{
  "n_kv_head": 4,
  "d_mlp": 512,
  "activation": "squared_relu",
  "attn_scale": 0.179,
  "init_std_o": 0.0514,
  "init_std_up": 0.0593,
  "optimizer": "adam_hyperball",
  "warmup_steps": 156
}
Each number is 500 + 25 x the weight over its row's rms, rounded and kept within 0 to 999. Layers, rows and columns count from 0. Numbers have three digits each. The size before them is the row's rms in percent of the matrix's.

# layer 8 attention output (transposed), 128x128, rms 0.0513, rows 20-37, columns 64-127
089:522497516529474506497531487510526472548503520553527453510526509541497516531494502471472448496526565484458500546506503490490488475495501505492478484489492501492506486470525522546489504478452509
083:497504511476520490511434533492470463497518521518537507455498485480492505468509486519551503498500516494516495510502490495531506522499556501486492465527506503498528527510499481509532520484514509
088:493490545530475525488492542516494532523517490521498515467502488500540464488475483523504546488477504446532488462478521484496494493489543515528511485518485507495502485527464488511519500499512532
083:531546506475520491523474527529520486479515555500500480499491494470471512510469487478464480484478499471472497488502539519568488495499512483528507530494508468476500491558549453529507500469530500
086:483462472496463548493510498496522501420501448484504517513484492469470485470481489509515521507476468529531487483467539537491504523480450531511533505529550504487526476524505513482501483503510494
087:478511476533495480495495518460486488571507515521478513482519521529490545519508502454465492483527513486446535533533488484477487473498503501528488496491498503475468515494488495523439539519468466
078:487476496483494506491449493488489503422488504493489507507478487478480471494501484510512527487461493508555481472484507519533498507503484508500547495504512504534488504520513495514485495523499506
080:514466493476457539520463479512479477497487444524491482486502494475490476470532456542480500480505515484483484463479487461506465470482485495469484519478537507503468494529503523469503502533492510
103:509536488493517524518551548481487499568527528508484492498494497483494479493500473520485472449502487482493510515502498473525533523521471485481489498513553515497505489516506489500477457545476486
087:556537500456493527468472515495510507496518476533505478524503506508463527532510489513539464477462496496502555533511555495543567527503501469493523519490522516511492486502513509517489527468529524
087:491500523525529478504514518474541516514495576534499493490513491474500543520484476479490491515508490486476530479529467511488509503490534476492491484503449499468479537491511510499504543477488482
096:512476491520496486490514498499509501572543541520494513482512504518509547519498502450472475495534508483459522546532455504474498513514518472480475478512465503495492501506509479535483518482467494
101:503453504476513484540508501497508527499473516466495529504544514472501460509515529458472492543461477480467474461471526527543520505550514471495496510480479527481486491491565504520484525448514520
101:521493541443512525508469514499488493476483483532481528535519461503495505466470508494511494505509494515514524480541501550473501515490477464479495516526499523522512450486504468498487485498512485
097:487505514486524501495480489524485513571512512519506466468477458464508481521492483519503472493540505549483531476498487472518537538516515507527496521469510498491474526505484535468486523478459470
089:507511522528473499481501487544474494514447492522480467469507444515496476540485499523501493504498525508502512504482496450504479503514537508528500487511489493575480478462491506485487494508520463
089:510520527533514524522463463511517478517503520479538516506541535512491525492488480497483480487503479489471473516508488478480506493488471480461508499531517506515520508505496475502471500531507461
125:521474494494499525495478526499506513500490511530493487482477509481469462499536458494452528560469479502519497512530493537513518504528524486467496438457472478466465559515500496463518542473493528
# layer 8 attention value, 128x128, rms 0.0413, rows 21-38, columns 64-127
084:511503472517485522521517466530507514537468515491447477557475475501550457567493509525480506527461504477516513476488510500510502496488470494470481522503526481502457542504497508462492479499480480
086:512514480510520466548506487466498484534486488483519477510533490493460466516546502543505453491501549543495472488499511488508513506501479472469514493477490484477465533480523501471514492500468516
095:508477530504493511553514463477500507492495483502524508523546508519520461516529519532514508545463479512519533520511495533445475498506489519509435493476498475483509513455453499467479501542475490
080:511516492472513485481503483513481528521505539484537477490498535542493492526517499457469482476529526495477494508560467466514476485470523479525497482464472494553501523475520477494518500500514498
082:499472546485530512503480512493527494495496488509543460526541478504466489492472506523530484569511477493501486500447494497475550509529475476498491498531500464464521505510500546468535480515514518
086:511532490503446508470516515538491434534472501477482479489530499531529550497491516455464485458486494496470497515523498447468472471489530472506477499503490564513522490502502478473513465456487511
077:509521466516505505496532476474526526508504478492503479503522527542563487517496544530538496501455527529528516546529537496528513478505516520554496428549487490473540515484510486551516455505512511
103:486466490470531478528474549507523574483468465482525492501515492513522497551503518564502522555516512506511489484499525535506437502518509515516514477501506438487506533482529499470507529471509479
096:471491503535501485487519430525489498498485532504502536474531479464529433474466541515471533533448500456522467500510506499476451459513501512493480504480497517499538432500486441495508474523464497
082:490478482470510528535501517536463527489484450473496514540537492518429489472522518505495508533485501497477497505469515525500496501520475541499509524489538481522497494496498481501483483503477488
093:466511513501517504538496535498475532470473468488516491517547518471462500494492488592536498540505464534475508474454486477539509481563486513497531522488507441508503518477476504491526505482488473
101:504530467549473482512485525456536526502526486485529468492487472535466520444501485493488486499530481532505497518513491509481507506506529486506524537499475492511535485509449541473519467530487463
096:520491452556517470523561469492527483497526514482514466483440530469529473491485489539522507560527488499511484506466518472514522499472503513537488517499509503506483496512489565498528502496484488
095:478513489522510523479488520513472502482484481479508521551543498488498522560553485518474559505512493443516477514457494506480486505517489497462514476530521466476522516473550437535515497508492532
092:451537499490501516519465485510458512498506517498499498527491529472474527486540506465483542461483490478552459518482529511466544517474473481476515500479523454446510473528517457473483511502504546
093:478491470504514483434489515529488498520532492514490489481497510521501495495476555470503541505442531502509529535548476490531478522463525486524486490454460496501511485482459508522536507496513527
112:506501471501495457498538480452501469505486504475507502511507452517541475497500487536521476505567526515495520473468531493460479526517496553520482529541494476457532460474511547533467481496519473
110:505503514510506477569529461462507446504509519508479485514536470498485512488461513541504461516547552558511531496481524511517471521516512505539480505507502509500533498513534503465499479516513544
# layer 8 attention query, 128x128, rms 0.0417, rows 32-63, columns 64-127
059:483510495493504501447531476465525501508532507495537506493497510534501459478450489474516514526496504503532495470478478529523540476505520482537487467515545506425487469501464534514490481506458527
057:501490504512487497486484500517521523507500508480504456516503506505472521541504553507496518499492482511489497520506527493467548506529498460470503503459503464529510530452440509530473503481490500
056:545460516484484539462463538501493545514469475447475490494494479515526487464487475504465473481513545458478480495495485486503503496516495514582484512493526521492517527464481474535461521474501532
062:516525482486495484529473497500456491527505518505544472481435477486479487504519520484498563500493522506502478478501433507499485521534508558522552474498518492483466457472506501507526487498504504
071:531480549525514480472502543523480542471483489482566482490520492504490494458513487517480544534523500506504459489497498449491525444550521542472532525482517502512524474487483507487523499527533518
065:518478482510502510506510484465450469476500499528479494491498475534496502499508454512460515460504503442493521528505543505492537509474512501511519529477498581475512479459538476509507440514519457
093:478522466531514503533523478538512520533493514516510494493522530511498474504493508460536502502509514499453462496495507503537530524515527508490468489498508472481473517538472500500559476482490538
085:500496531479531512517541482523508516485484516486482566494476504542495521474477510504472538471482483474516553480533488434489474459515498523535478533488504463512492515538451473493472507508485494
100:519530521467495493484527575529515515529478511519462488524511497451531510483494466504511492491489540524514525465485443540480513501471498518494493531521511487497513499464484526492518484463487547
105:493482457426535529503479485508484536522473521491446482496519499504514527495538513493508512502482464503549487520478520513513505474520517466512472490457542469493499520451483491514518536465508525
099:476500504446504490449526543512495506524480517521492502502532489465516501491533509530513520515520484523504531475464474504494491549524493460515451487514485490459542516452510503484527513458476535
101:500519492444497516453560545507510498487459513525468480510481471477519496472467501501506456500493510477514529502505539585497502466493515475508493488493531488467516502488498513487503472482507547
095:501443481552493517460471542462515492522467527468491523509507504527522518530514572493469523510510460537502445515508510542502470488485521465535475529503509501491520474456526446530459538518529493
093:481536488505491478502542526457474514501505524504525479484525516475495479486511508491543497528483532521470527499478510561510531538545527483490503479499524506482507498520520492519532475490461519
108:518511512501459510491486504503523529532509492507513451504515533479532483539476455493509530506521485543480497531487433529501531479507505489482506502489490477477531528502450522542537487487439526
093:514494460523496499539491461471505492510470520526509472474503440470496482482491485534516504500541525500529507499501491489492500501523479530510513444473507500508436548473476527510509490534552475
101:489520502473503473499504519516511516481493544466531481471504486493488499441512525489538488529513495508510541493506505470489504489512463497488512501503498505522488505539526482483512500497487493
107:505502497556490484504458491534477486471506511528433516502511489511477517542488516500502539478513517504504479536484518541497514448470551500534492525501559530503466488489515477484441474537505484
105:520531471514500517513502472468449489510497519509516539514501496529547503514484517468485505461498476473493537507546505512511449513489564522515525514504540511482486505483465473520484491515506535
121:480507463490508479508431510537483498510536518511472458494502527506522523495509499487506452515521513506531504520484489549493530510505496474466465473514489499512489482464508502496524485509491543
123:513542558484490499513470511476537499501474503489531471487518464470475487512522479489488532488512504470504516512500506506501515514474497514473506448492498515418525486471482572498504452479534531
090:474495515511525498468518503484521522490494472501443463513517473458492520491523527548517533521529512543501466516472492520473510509504536514522498514479508469498540534483477516511540534517481496
105:480522503451530471475520472486493494537504521530496508468480482505538492493534505508478542544513498513511532527480489472534497495499482445488496569470498468478495520494509500522518506473530511
111:527548491495497535516514481479527483497502507494529492504513551522451482504532495520473519507480532458475539522507511535535463466486493544443500506525526532480468473526454489465453465510522523
123:489531521483477516486479544547488488517501480498485500495490474463511491507479470498550486503477526494492506527515474545471519498491470542466497465491495497457524473477510567545542448516437546
120:543522546497470521506581515462500503492492514445519490516498518510490496484458508519469509527485494503482524487508512538526450517504504485528501510470502489475499528511489520493501524455507536
100:490494544494549478504524498489514513518440508513515535491503431494508468529484484541511513488475515506491463495490520488500482501472501459501496476507428508422499507504463533461548506488515472
103:518503477468521514534527484578486515480475475525439538502522498498487486478500568535501446510523533477486529491460528486491526487529477489488478500501500463538497481500474485505485503488480507
114:460489484498478488473486523484509473511492518532474455491494502489511542455504527520508497486510501545469480498498477540470526512532522474522475495485521485547494518491512480473524539487543476
107:509505575501495532488534499437469474491467510475523505487525476539505498530503536480515557488523496498475486472537509494487462502509528511493494472474518491463492491514499514492493522480502521
105:480526535435511525502515505554483510486525493521482502499539512516491464496556546502538492493479515503509485481483532474501492515517484480486507482517495479496534528510494507492470515507441520
098:444478524489507481499432477476517476455449467500488506498465476504488510490531499508448479472514487521458479498513502517476523502527492515543475510480453524488499492502534484564501517500518450
# layer 8 attention key, 128x128, rms 0.0416, rows 32-63, columns 64-127
056:448448453470504526495541514526495513476473483484464519512484460507552477446531495527507434515515491491503458503505532504505493510486498531509485500506505519479471472531499507500547455526487490
054:496515484491471453505540496512511517455515522462544476510494454491515516488523496513488557499475488491484519476488503506529450523503500454542466525507504517493487458509479487482521476474506439
062:483443549538508498472481512506500503529453511527468511505527497535521521461517514524493493470498509533526429514554491466472479455520491507507504574433496498501502543519528496504479513492499487
057:493525519531534530518513502456529513458522479472463502516523531484516523462488521499473472532478516541465502491501501496502501521519478531506474547475511477519515482544484528462511472495514511
083:503475545515518547488455499501505479510502545479478482504532501511484550506482500443453491471511491484463483512526431497497513484505464496511499505489491538504503551500529525491489572506450534
070:534499515509459528504521501499490470448531522436539519486510469480521536533481496483501472519526495483491481513528515489500492501489480469486505497531495556533535499481481491515538475501505443
096:532506479514531485485513492525523479493535501486472534495482509477495506530470476508521483540482502516497511502452487517500503524493544524467477489507527481507536513500523500496526527453464571
084:468520501501501491512537546513512497503448491472543528516517507545492502443474534526487545492465510503483519479482483471483484500499512501533494562480490456530438488509436491440501478510508497
096:498527503471520456526491519516501516514499469555466535506521452475544485503483428502509496476528517492483522505530492496503483482509487524504506510508512489545473510502547564517528447443492545
102:524483484455530498501509485522489479506499496570463509489472540499524460542514460498520544517497472476554488540512495522491500452490521472474495510447522469466499522466497489519483522488489531
107:505506486479502484504518501480499501518494514523490533483440530489543498535511463523482512492484511500489481514504524485463438451515481497473487496491479438465467499493499519526516526427521523
112:488515505455496471462531522511487519492509487517479522507515487497499524467467502493516482495516515511484513431533513548534492469513492469520505496498502544482507494483456496497504458497471490
108:499479486526503459488477473483499500537456525542497494458509522531501476506532527495490530494484498498479436538489499513523510524505545460540507508486485488471505499503501432497487529500535480
096:502524480500516511496491497453503498499537509478472475479512540476486490513501511504556489522527527537495550500510510493535504511500533486459485492493494538537545521529515492515540533425480496
105:479538515536474499508489489504504492542517502545491467506501495469502514543460469532523520507499540523486486548465471494484512517526508504471501507468513470492511496500519499559533509522450550
091:542520511491485511546489489494505477493504518493530478498529457464499512486470472530519480530514485508493503474497541487485463512509523524539531460484513524489520545485498551501478485541560492
107:500541485487511463505485517525544500494527529514532489509504511496491507447496511486533470484513505504478524462494487493472482542492482504475466503536505496556515504506455504488507464526500513
112:519511473530486473506442509501525505495505508500492519462467533526482510490498489486479507486505506523522471471526475514492487495475546512544529523490519495521493492492484436502469480514529489
105:488516494493489516500526493481426495515501509485518547508511493520501489502513516498460483483511494512514545522528498518486485463504561481543534504520521495479507513460485476506487500513529546
108:473512511486476523513432530545503486504508497523501466514496535493509522501501494507491490527495495512550498571486512553501540514509506482496496472484486493496495477470522508515488468481492517
120:535536531493500488500459512465508478503498515510526464483508479491487490526512489487502503496490564485509509502474507511511493533494518473458509463510489486402517490482468553492508465490534512
094:521547502511532504507504518464502504483530472541488488496506507502477511505515471515546531526475508546478436454447497486493520489502503493501526511506504476495514544502486508474507515492486544
108:492487516481491528496504490517496516495486540531523498503528447520518493506514505510503533527515515486517518570487529445542523464500488500489484556500514542478528503478510486511516515465509511
107:524526474510464514486496521468506491503496494476510493495474552521465475494505528504448517513507507442516541528511520544527448480500463525452513496507524490461496507517460495512433466496493503
124:471532466498495484493483518527492509489530445499485521498491470447497497503490453494541475493498517487514534528501459523457530504475497507458507477466501494456512480478471547518537482507484541
115:547530521504516481502540507487509494516512495508471512486505528491495497498474505505522513496459515495461523469502478543501457498500514459483489503495476471496501500531454537474464513478515514
100:500498529497488505517522522492492499469456488480554533505545438516527503522474492514511506531485518497493474512500553482514520511504513487488518500478458517450488511519499537500577490485512504
091:515527490500480517538526518517524510498496459510465524505487525492474485462514499511481468526514497495491541495453536502519504511469455499495504536476512480538495494519486488516497475484483522
115:473482495477480488512473530492489496452455514483467458499488507521506508487501470481513505504512481517482431529495507523532551475516542475511523476470527529548491495508522478505503522468538482
106:498514549483498525486508491492454500477447475484475509495535477524512468523514508477492524497507509490502491499515506509472502466509559504485530447468511510455515478533479511491496516464494531
101:481568554482487503514474496507510533468505491522516488515498533509508489477546548521525509527487524503521482550494515472519470505506491517477509515509522494509509495500472507466507494522446543
103:496507479502518461519457475494544462487485461533477529517448503507478488485524480444509474507502486511455495462514486527466502501469458465502456510499460483499481501494476462518499506499482501